Weights of a small transformer language model: learned positions.
Each number is 200 + 40 x the weight over its row's rms, rounded and kept within 0 to 999. Layers, rows and columns count from 0. The size before them is the row's rms in percent of the matrix's.

# layer 5 MLP down (transposed), 1024x384, rms 0.063, rows 289-305, columns 128-191
102,190,237,151,218,179,243,239,196,202,199,225,307,166,232,231,186,227,158,152,221,221,137,141,192,168,237,212,164,202,158,217,220,127,178,171,176,188,204,177,211,209,204,201,115,245,172,119,262,197,220,208,229,238,235,266,166,220,187,198,148,190,262,141,253
099,220,214,214,265,200,191,235,255,197,224,156,226,146,143,191,236,163,233,146,181,162,219,131,190,272,151,182,154,152,183,188,288,250,155,177,199,110,258,165,165,187,259,228,227,201,207,211,145,213,216,145,170,205,188,242,142,253,197,259,185,131,172,218,158
106,234,190,163,232,175,143,175,185,204,192,220,175,196,226,272,194,191,206,247,191,236,208,247,195,186,122,216,187,220,160,255,211,195,188,289,199,142,211,220,211,215,164,309,197,212,220,185,175,174,254,234,280,150,177,201,137,258,225,283,222,197,168,200,171
104,142,218,212,183,139,253,181,246,227,210,212,235,211,236,197,253,169,197,209,219,184,223,212,227,182,152,151,204,233,176,189,141,251,180,154,194,176,203,288,189,190,186,254,160,152,241,204,222,184,208,272,138,198,173,212,221,229,193,166,232,216,187,181,241
101,210,152,213,221,229,201,154,214,200,239,216,169,260,190,142,209,299,196,173,272,248,243,171,217,243,184,254,206,160,216,147,183,204,214,239,204,184,248,156,182,239,182,286,217,204,204,169,241,162,127,170,215,274,166,253,224,186,196,250,218,220,240,185,193
096,219,275,241,266,247,225,190,199,180,265,139,260,272,339,214,219,194,267,141,238,162,141,129,162,202,140,182,183,204,218,140,234,318,234,170,229,203,208,170,172,164,259,223,257,174,251,207,220,240,164,222,162,90,223,209,249,201,169,93,237,244,195,147,200
105,193,220,234,211,197,279,209,189,173,175,238,232,165,196,149,267,159,151,215,142,224,170,331,157,212,263,226,275,258,241,277,225,188,167,146,159,206,212,233,148,212,183,230,199,193,205,227,210,217,263,203,220,160,160,225,187,129,215,235,186,307,219,168,229
096,162,152,231,130,219,107,145,112,197,209,151,259,194,181,156,230,210,197,212,205,205,244,124,181,166,247,212,167,202,198,190,185,105,198,111,206,181,246,169,229,270,240,236,226,232,226,212,207,166,214,184,257,161,208,189,218,243,199,278,248,182,235,203,188
101,209,173,165,261,165,236,205,162,244,219,181,126,199,162,270,180,195,231,185,171,259,240,188,191,257,257,166,217,195,219,207,204,169,240,246,176,167,178,185,231,206,173,229,185,168,208,240,180,169,213,190,179,216,274,181,232,256,279,153,173,182,263,122,180
099,187,178,271,152,208,241,115,184,264,177,167,134,271,170,148,134,196,222,181,234,166,199,223,183,194,165,156,242,123,213,207,139,111,184,243,239,195,211,170,152,207,182,188,218,209,176,184,140,213,198,180,206,181,230,138,212,216,223,183,238,172,307,223,194
100,248,219,206,195,142,189,200,186,212,125,148,217,164,149,184,224,221,215,180,197,191,236,202,173,68,175,264,214,195,148,172,239,175,295,201,181,245,260,187,157,255,240,181,202,169,181,134,246,206,161,229,139,144,173,184,171,229,206,178,197,235,293,112,186
085,175,176,222,190,176,204,213,153,175,124,198,228,223,265,203,163,259,203,181,307,202,188,160,198,241,190,260,171,258,221,197,142,103,210,181,183,273,235,252,164,166,189,219,205,159,83,114,251,210,246,168,254,256,207,195,206,226,225,181,221,212,229,229,239
085,188,202,247,174,216,223,177,195,221,210,190,221,177,265,251,204,202,170,208,226,177,240,221,171,207,298,174,163,198,215,215,203,170,197,138,142,236,242,187,155,209,196,152,235,205,171,163,196,204,225,239,189,200,182,162,198,215,145,194,226,230,284,145,196
109,191,174,239,136,224,169,235,173,142,180,247,233,188,269,184,189,250,157,165,161,192,169,161,168,185,175,124,190,159,141,241,193,180,166,147,184,220,215,173,177,218,256,184,231,131,168,246,127,192,181,204,268,165,210,227,209,169,168,227,167,163,184,205,237
093,190,200,192,231,267,219,211,211,247,228,249,186,232,236,104,233,151,135,236,207,225,171,89,164,190,183,127,199,205,182,239,239,214,180,178,178,156,250,165,210,123,159,165,178,179,236,167,256,225,187,238,170,186,175,130,79,194,183,205,213,259,216,300,195
104,204,112,148,222,189,223,198,228,258,222,230,183,152,236,218,205,222,174,190,195,175,180,165,214,289,167,231,235,232,223,173,173,244,121,256,77,209,251,163,149,200,192,240,224,227,233,212,143,196,238,193,221,82,215,257,204,287,143,166,208,195,226,190,193
106,175,187,150,173,178,194,279,227,173,225,241,242,160,203,200,209,216,221,219,220,228,153,223,220,185,195,190,174,197,177,185,134,287,172,182,264,218,151,131,266,108,212,191,239,236,183,164,168,133,175,219,134,156,242,204,235,236,210,200,249,232,162,167,176
# layer 5 MLP gate, 1024x384, rms 0.0643, rows 290-306, columns 128-191
095,168,171,219,288,225,192,181,178,247,231,209,133,177,170,267,199,218,172,178,185,242,163,171,73,170,228,189,157,254,214,237,176,264,108,182,297,199,229,275,250,200,230,252,235,198,238,156,132,232,260,218,232,240,204,196,208,219,226,194,190,200,181,150,132
104,176,199,122,136,150,146,258,237,132,248,195,192,204,266,122,165,237,208,269,169,182,244,195,126,175,194,245,190,236,192,195,278,260,238,163,221,138,221,120,194,165,221,141,208,122,86,182,241,219,180,209,170,224,221,234,194,221,215,195,107,207,173,149,205
098,197,196,228,194,254,183,222,237,215,238,220,121,167,231,186,183,269,199,124,117,142,197,149,220,193,239,218,226,207,180,172,189,250,187,94,226,192,232,171,163,167,218,175,180,232,269,74,162,162,216,199,183,198,202,133,161,114,196,238,293,199,163,201,187
101,235,232,168,261,250,226,189,247,252,235,148,170,203,213,261,154,209,190,167,190,193,189,192,105,260,245,122,230,196,226,166,208,244,183,164,219,151,202,172,168,188,209,212,112,274,265,188,164,156,248,204,147,239,202,222,179,177,160,136,222,230,134,256,254
107,184,211,178,192,171,220,217,232,210,216,258,232,250,226,153,222,211,134,190,201,237,180,187,255,159,216,188,175,180,243,216,168,224,153,211,190,185,131,205,188,139,260,223,174,200,204,119,263,226,231,156,173,231,242,260,153,170,212,188,186,169,213,280,248
097,232,250,160,195,273,228,248,240,196,191,173,222,214,147,186,214,162,147,183,216,223,184,184,204,98,207,210,206,250,199,256,234,183,166,215,206,178,267,249,180,179,143,256,222,237,260,197,248,218,171,184,197,149,184,146,154,188,186,236,214,216,190,126,215
094,228,141,209,222,253,241,148,176,243,252,224,199,182,255,141,167,220,186,160,151,158,217,177,209,145,192,195,250,158,226,276,187,211,190,242,207,292,246,245,180,146,180,232,165,174,193,187,220,204,194,155,188,153,181,226,161,185,165,199,224,216,233,197,190
102,248,220,245,236,255,189,172,254,147,206,188,217,160,222,175,191,191,136,302,217,168,256,266,247,193,201,183,237,227,202,113,193,246,219,172,228,157,206,244,214,186,233,175,176,172,194,145,206,265,209,212,185,231,137,263,186,206,255,224,222,120,297,192,131
102,214,220,136,241,226,191,182,177,190,178,114,233,227,276,177,162,256,210,239,206,210,130,185,226,273,186,195,215,187,143,237,153,185,162,237,235,253,214,241,193,251,191,266,166,255,179,240,192,229,183,181,245,170,219,168,212,190,251,217,280,182,252,241,244
105,180,264,201,200,227,154,170,220,171,158,219,212,286,152,117,156,162,188,128,199,173,200,175,185,208,157,235,292,202,221,225,211,196,227,191,248,110,186,201,164,191,227,160,255,227,216,255,205,102,133,180,171,144,222,178,180,148,170,220,170,217,203,190,212
097,229,208,243,163,195,194,263,164,159,238,221,240,127,255,252,280,179,213,181,265,198,196,219,220,209,233,171,236,230,211,169,192,221,209,229,195,252,269,253,249,158,117,207,202,184,195,255,142,268,104,194,177,216,190,142,215,213,161,204,185,201,203,229,219
096,232,243,138,190,202,158,218,220,234,216,258,203,229,133,287,208,172,201,243,214,245,167,207,269,139,155,207,233,238,175,210,181,210,210,176,222,164,221,157,172,172,106,175,189,227,241,203,168,117,175,187,142,274,193,176,243,201,225,205,183,294,185,182,231
104,220,219,154,161,202,156,247,220,175,202,232,113,182,275,102,204,185,242,232,223,192,211,115,237,167,199,242,227,121,277,241,144,246,199,144,176,162,196,163,282,183,244,241,225,272,172,136,111,240,303,185,106,214,244,161,193,210,191,189,144,145,188,230,165
114,198,233,156,241,263,239,136,232,139,254,274,207,201,165,53,184,151,182,207,173,128,240,196,182,293,235,285,182,160,170,257,159,167,227,216,230,141,243,200,187,203,162,225,189,224,239,242,210,201,173,190,245,212,197,170,152,310,108,210,183,221,157,221,191
108,268,143,258,204,195,220,268,276,208,181,213,237,107,256,226,232,185,195,199,211,182,162,303,232,150,211,167,254,191,158,187,230,143,175,172,116,171,192,201,188,221,124,171,190,135,219,242,256,284,206,199,224,192,179,264,146,140,178,193,165,161,260,211,222
102,168,184,194,193,152,256,116,207,186,276,229,215,186,172,171,204,191,230,218,195,192,141,188,151,212,160,224,189,178,219,158,178,223,159,261,209,255,248,180,264,240,258,188,119,226,155,291,217,231,242,235,140,175,284,238,205,273,214,177,166,236,170,203,176
104,164,190,206,253,194,186,228,242,157,191,179,206,253,184,197,184,215,225,171,219,196,255,243,156,124,103,194,239,199,226,204,247,188,171,141,231,137,186,199,184,253,181,186,173,244,159,197,188,218,215,217,172,219,262,196,199,220,114,189,252,223,189,207,136
# layer 5 MLP up, 1024x384, rms 0.0656, rows 290-306, columns 128-191
101,229,257,268,177,283,199,253,125,236,257,214,168,217,234,144,218,194,127,225,228,157,296,193,185,215,194,190,185,208,175,228,188,185,234,176,157,185,168,194,215,176,227,131,168,209,253,157,204,212,313,216,257,224,175,156,202,245,232,190,117,193,217,210,154
105,146,193,160,226,286,271,146,147,259,210,249,145,186,207,127,185,144,141,224,167,136,194,180,258,199,173,153,219,213,168,168,183,131,165,224,271,225,170,263,215,270,178,267,232,232,182,182,260,108,265,275,169,241,136,245,157,201,179,151,164,162,198,195,180
100,117,194,243,211,198,173,221,215,244,114,194,108,127,188,295,240,223,246,270,241,222,167,149,161,194,172,187,191,255,222,186,184,138,207,244,187,172,261,272,145,178,191,203,146,170,214,149,222,166,153,212,117,171,204,245,166,141,195,180,164,260,138,173,149
096,237,219,137,212,190,148,208,251,154,166,198,224,160,246,192,224,159,226,218,232,243,195,216,119,233,142,200,205,221,172,213,205,170,214,203,234,154,234,249,202,238,207,116,148,230,140,188,215,198,320,274,219,170,220,147,158,188,190,141,256,187,182,215,192
108,195,225,206,163,167,271,235,176,186,144,170,140,248,160,185,138,216,228,183,160,129,244,173,172,105,134,202,196,195,159,243,273,183,286,203,212,260,181,155,208,212,207,181,180,288,122,272,177,97,198,176,183,191,190,198,252,243,287,226,200,220,191,224,171
099,205,244,277,196,267,217,303,155,202,170,231,232,252,232,174,228,270,195,225,176,210,131,229,175,249,188,149,198,176,139,210,158,154,198,132,231,210,201,236,163,145,237,229,246,270,173,170,175,222,186,195,183,232,215,214,172,157,186,135,164,187,205,210,216
093,234,144,200,228,248,200,136,216,184,259,240,186,178,224,172,228,191,209,214,163,178,213,197,199,212,237,235,209,196,234,212,283,268,174,223,152,215,298,241,208,209,198,239,242,205,227,268,157,217,231,209,220,131,169,259,156,172,183,208,273,234,161,153,188
104,201,138,189,118,234,193,185,208,216,126,190,249,228,187,183,210,196,200,177,290,176,186,178,165,198,216,240,150,211,199,143,176,144,131,156,164,149,175,156,205,183,204,255,214,230,210,262,144,251,279,205,158,187,251,152,244,182,136,185,194,257,167,276,270
101,198,201,185,262,186,197,256,243,245,203,107,231,161,228,213,138,215,210,162,222,195,153,261,273,192,189,152,236,219,138,211,170,201,160,206,224,265,143,178,211,237,200,258,188,220,239,222,287,236,214,143,231,252,289,245,238,266,185,199,229,194,200,211,244
106,163,142,186,151,264,219,201,270,271,207,164,209,231,205,145,211,142,256,156,203,142,204,188,193,272,159,187,185,158,231,168,175,106,175,172,157,206,195,188,216,147,231,142,170,246,270,151,248,174,197,166,140,229,220,267,252,193,204,246,184,190,250,220,156
089,126,208,200,186,165,205,211,223,169,244,248,234,157,154,228,219,231,199,141,195,187,137,196,241,202,238,177,242,200,208,256,214,236,238,216,154,273,231,260,192,138,144,190,177,170,219,203,199,183,170,186,195,193,206,221,249,269,236,120,238,130,194,124,216
090,226,201,274,127,186,186,142,170,252,173,252,235,158,228,214,202,176,204,131,197,201,206,231,232,191,161,177,209,185,248,225,210,179,224,207,95,216,111,154,228,207,83,174,153,159,246,223,171,192,184,192,102,190,200,264,243,227,248,242,174,277,227,232,240
105,234,192,246,174,292,184,172,266,236,219,202,221,164,184,77,159,233,166,137,262,195,218,136,211,225,210,192,163,219,212,195,201,114,217,172,134,148,211,187,198,235,182,204,225,285,233,200,137,274,216,204,146,221,231,179,209,187,190,224,256,169,203,213,245
109,184,229,220,176,192,227,226,177,189,213,218,258,136,198,245,218,232,257,232,230,243,173,240,289,206,251,222,243,171,209,226,217,232,302,262,184,201,153,143,213,242,197,207,134,153,207,126,266,266,264,150,227,185,172,187,192,197,151,251,271,236,217,173,228
107,190,225,207,187,180,211,221,219,208,196,254,215,190,215,250,238,248,153,169,125,214,94,109,206,173,236,170,219,167,241,275,148,211,160,223,150,221,165,252,173,240,132,211,216,216,204,184,300,250,169,280,233,232,217,181,216,124,229,199,225,188,193,200,231
100,207,239,205,195,155,236,180,159,186,217,209,255,113,180,263,102,220,190,219,127,131,244,225,184,249,175,163,213,174,202,260,194,296,152,278,205,140,228,145,167,209,259,202,187,261,167,304,160,217,187,194,157,160,200,180,156,134,206,245,266,158,161,232,204
103,222,212,238,185,180,264,293,218,246,201,215,211,120,185,240,193,144,208,208,221,183,174,141,235,201,151,209,225,186,188,236,212,267,234,171,242,127,235,210,198,198,180,254,182,205,194,131,220,252,212,173,210,164,201,216,208,201,133,230,136,227,241,254,184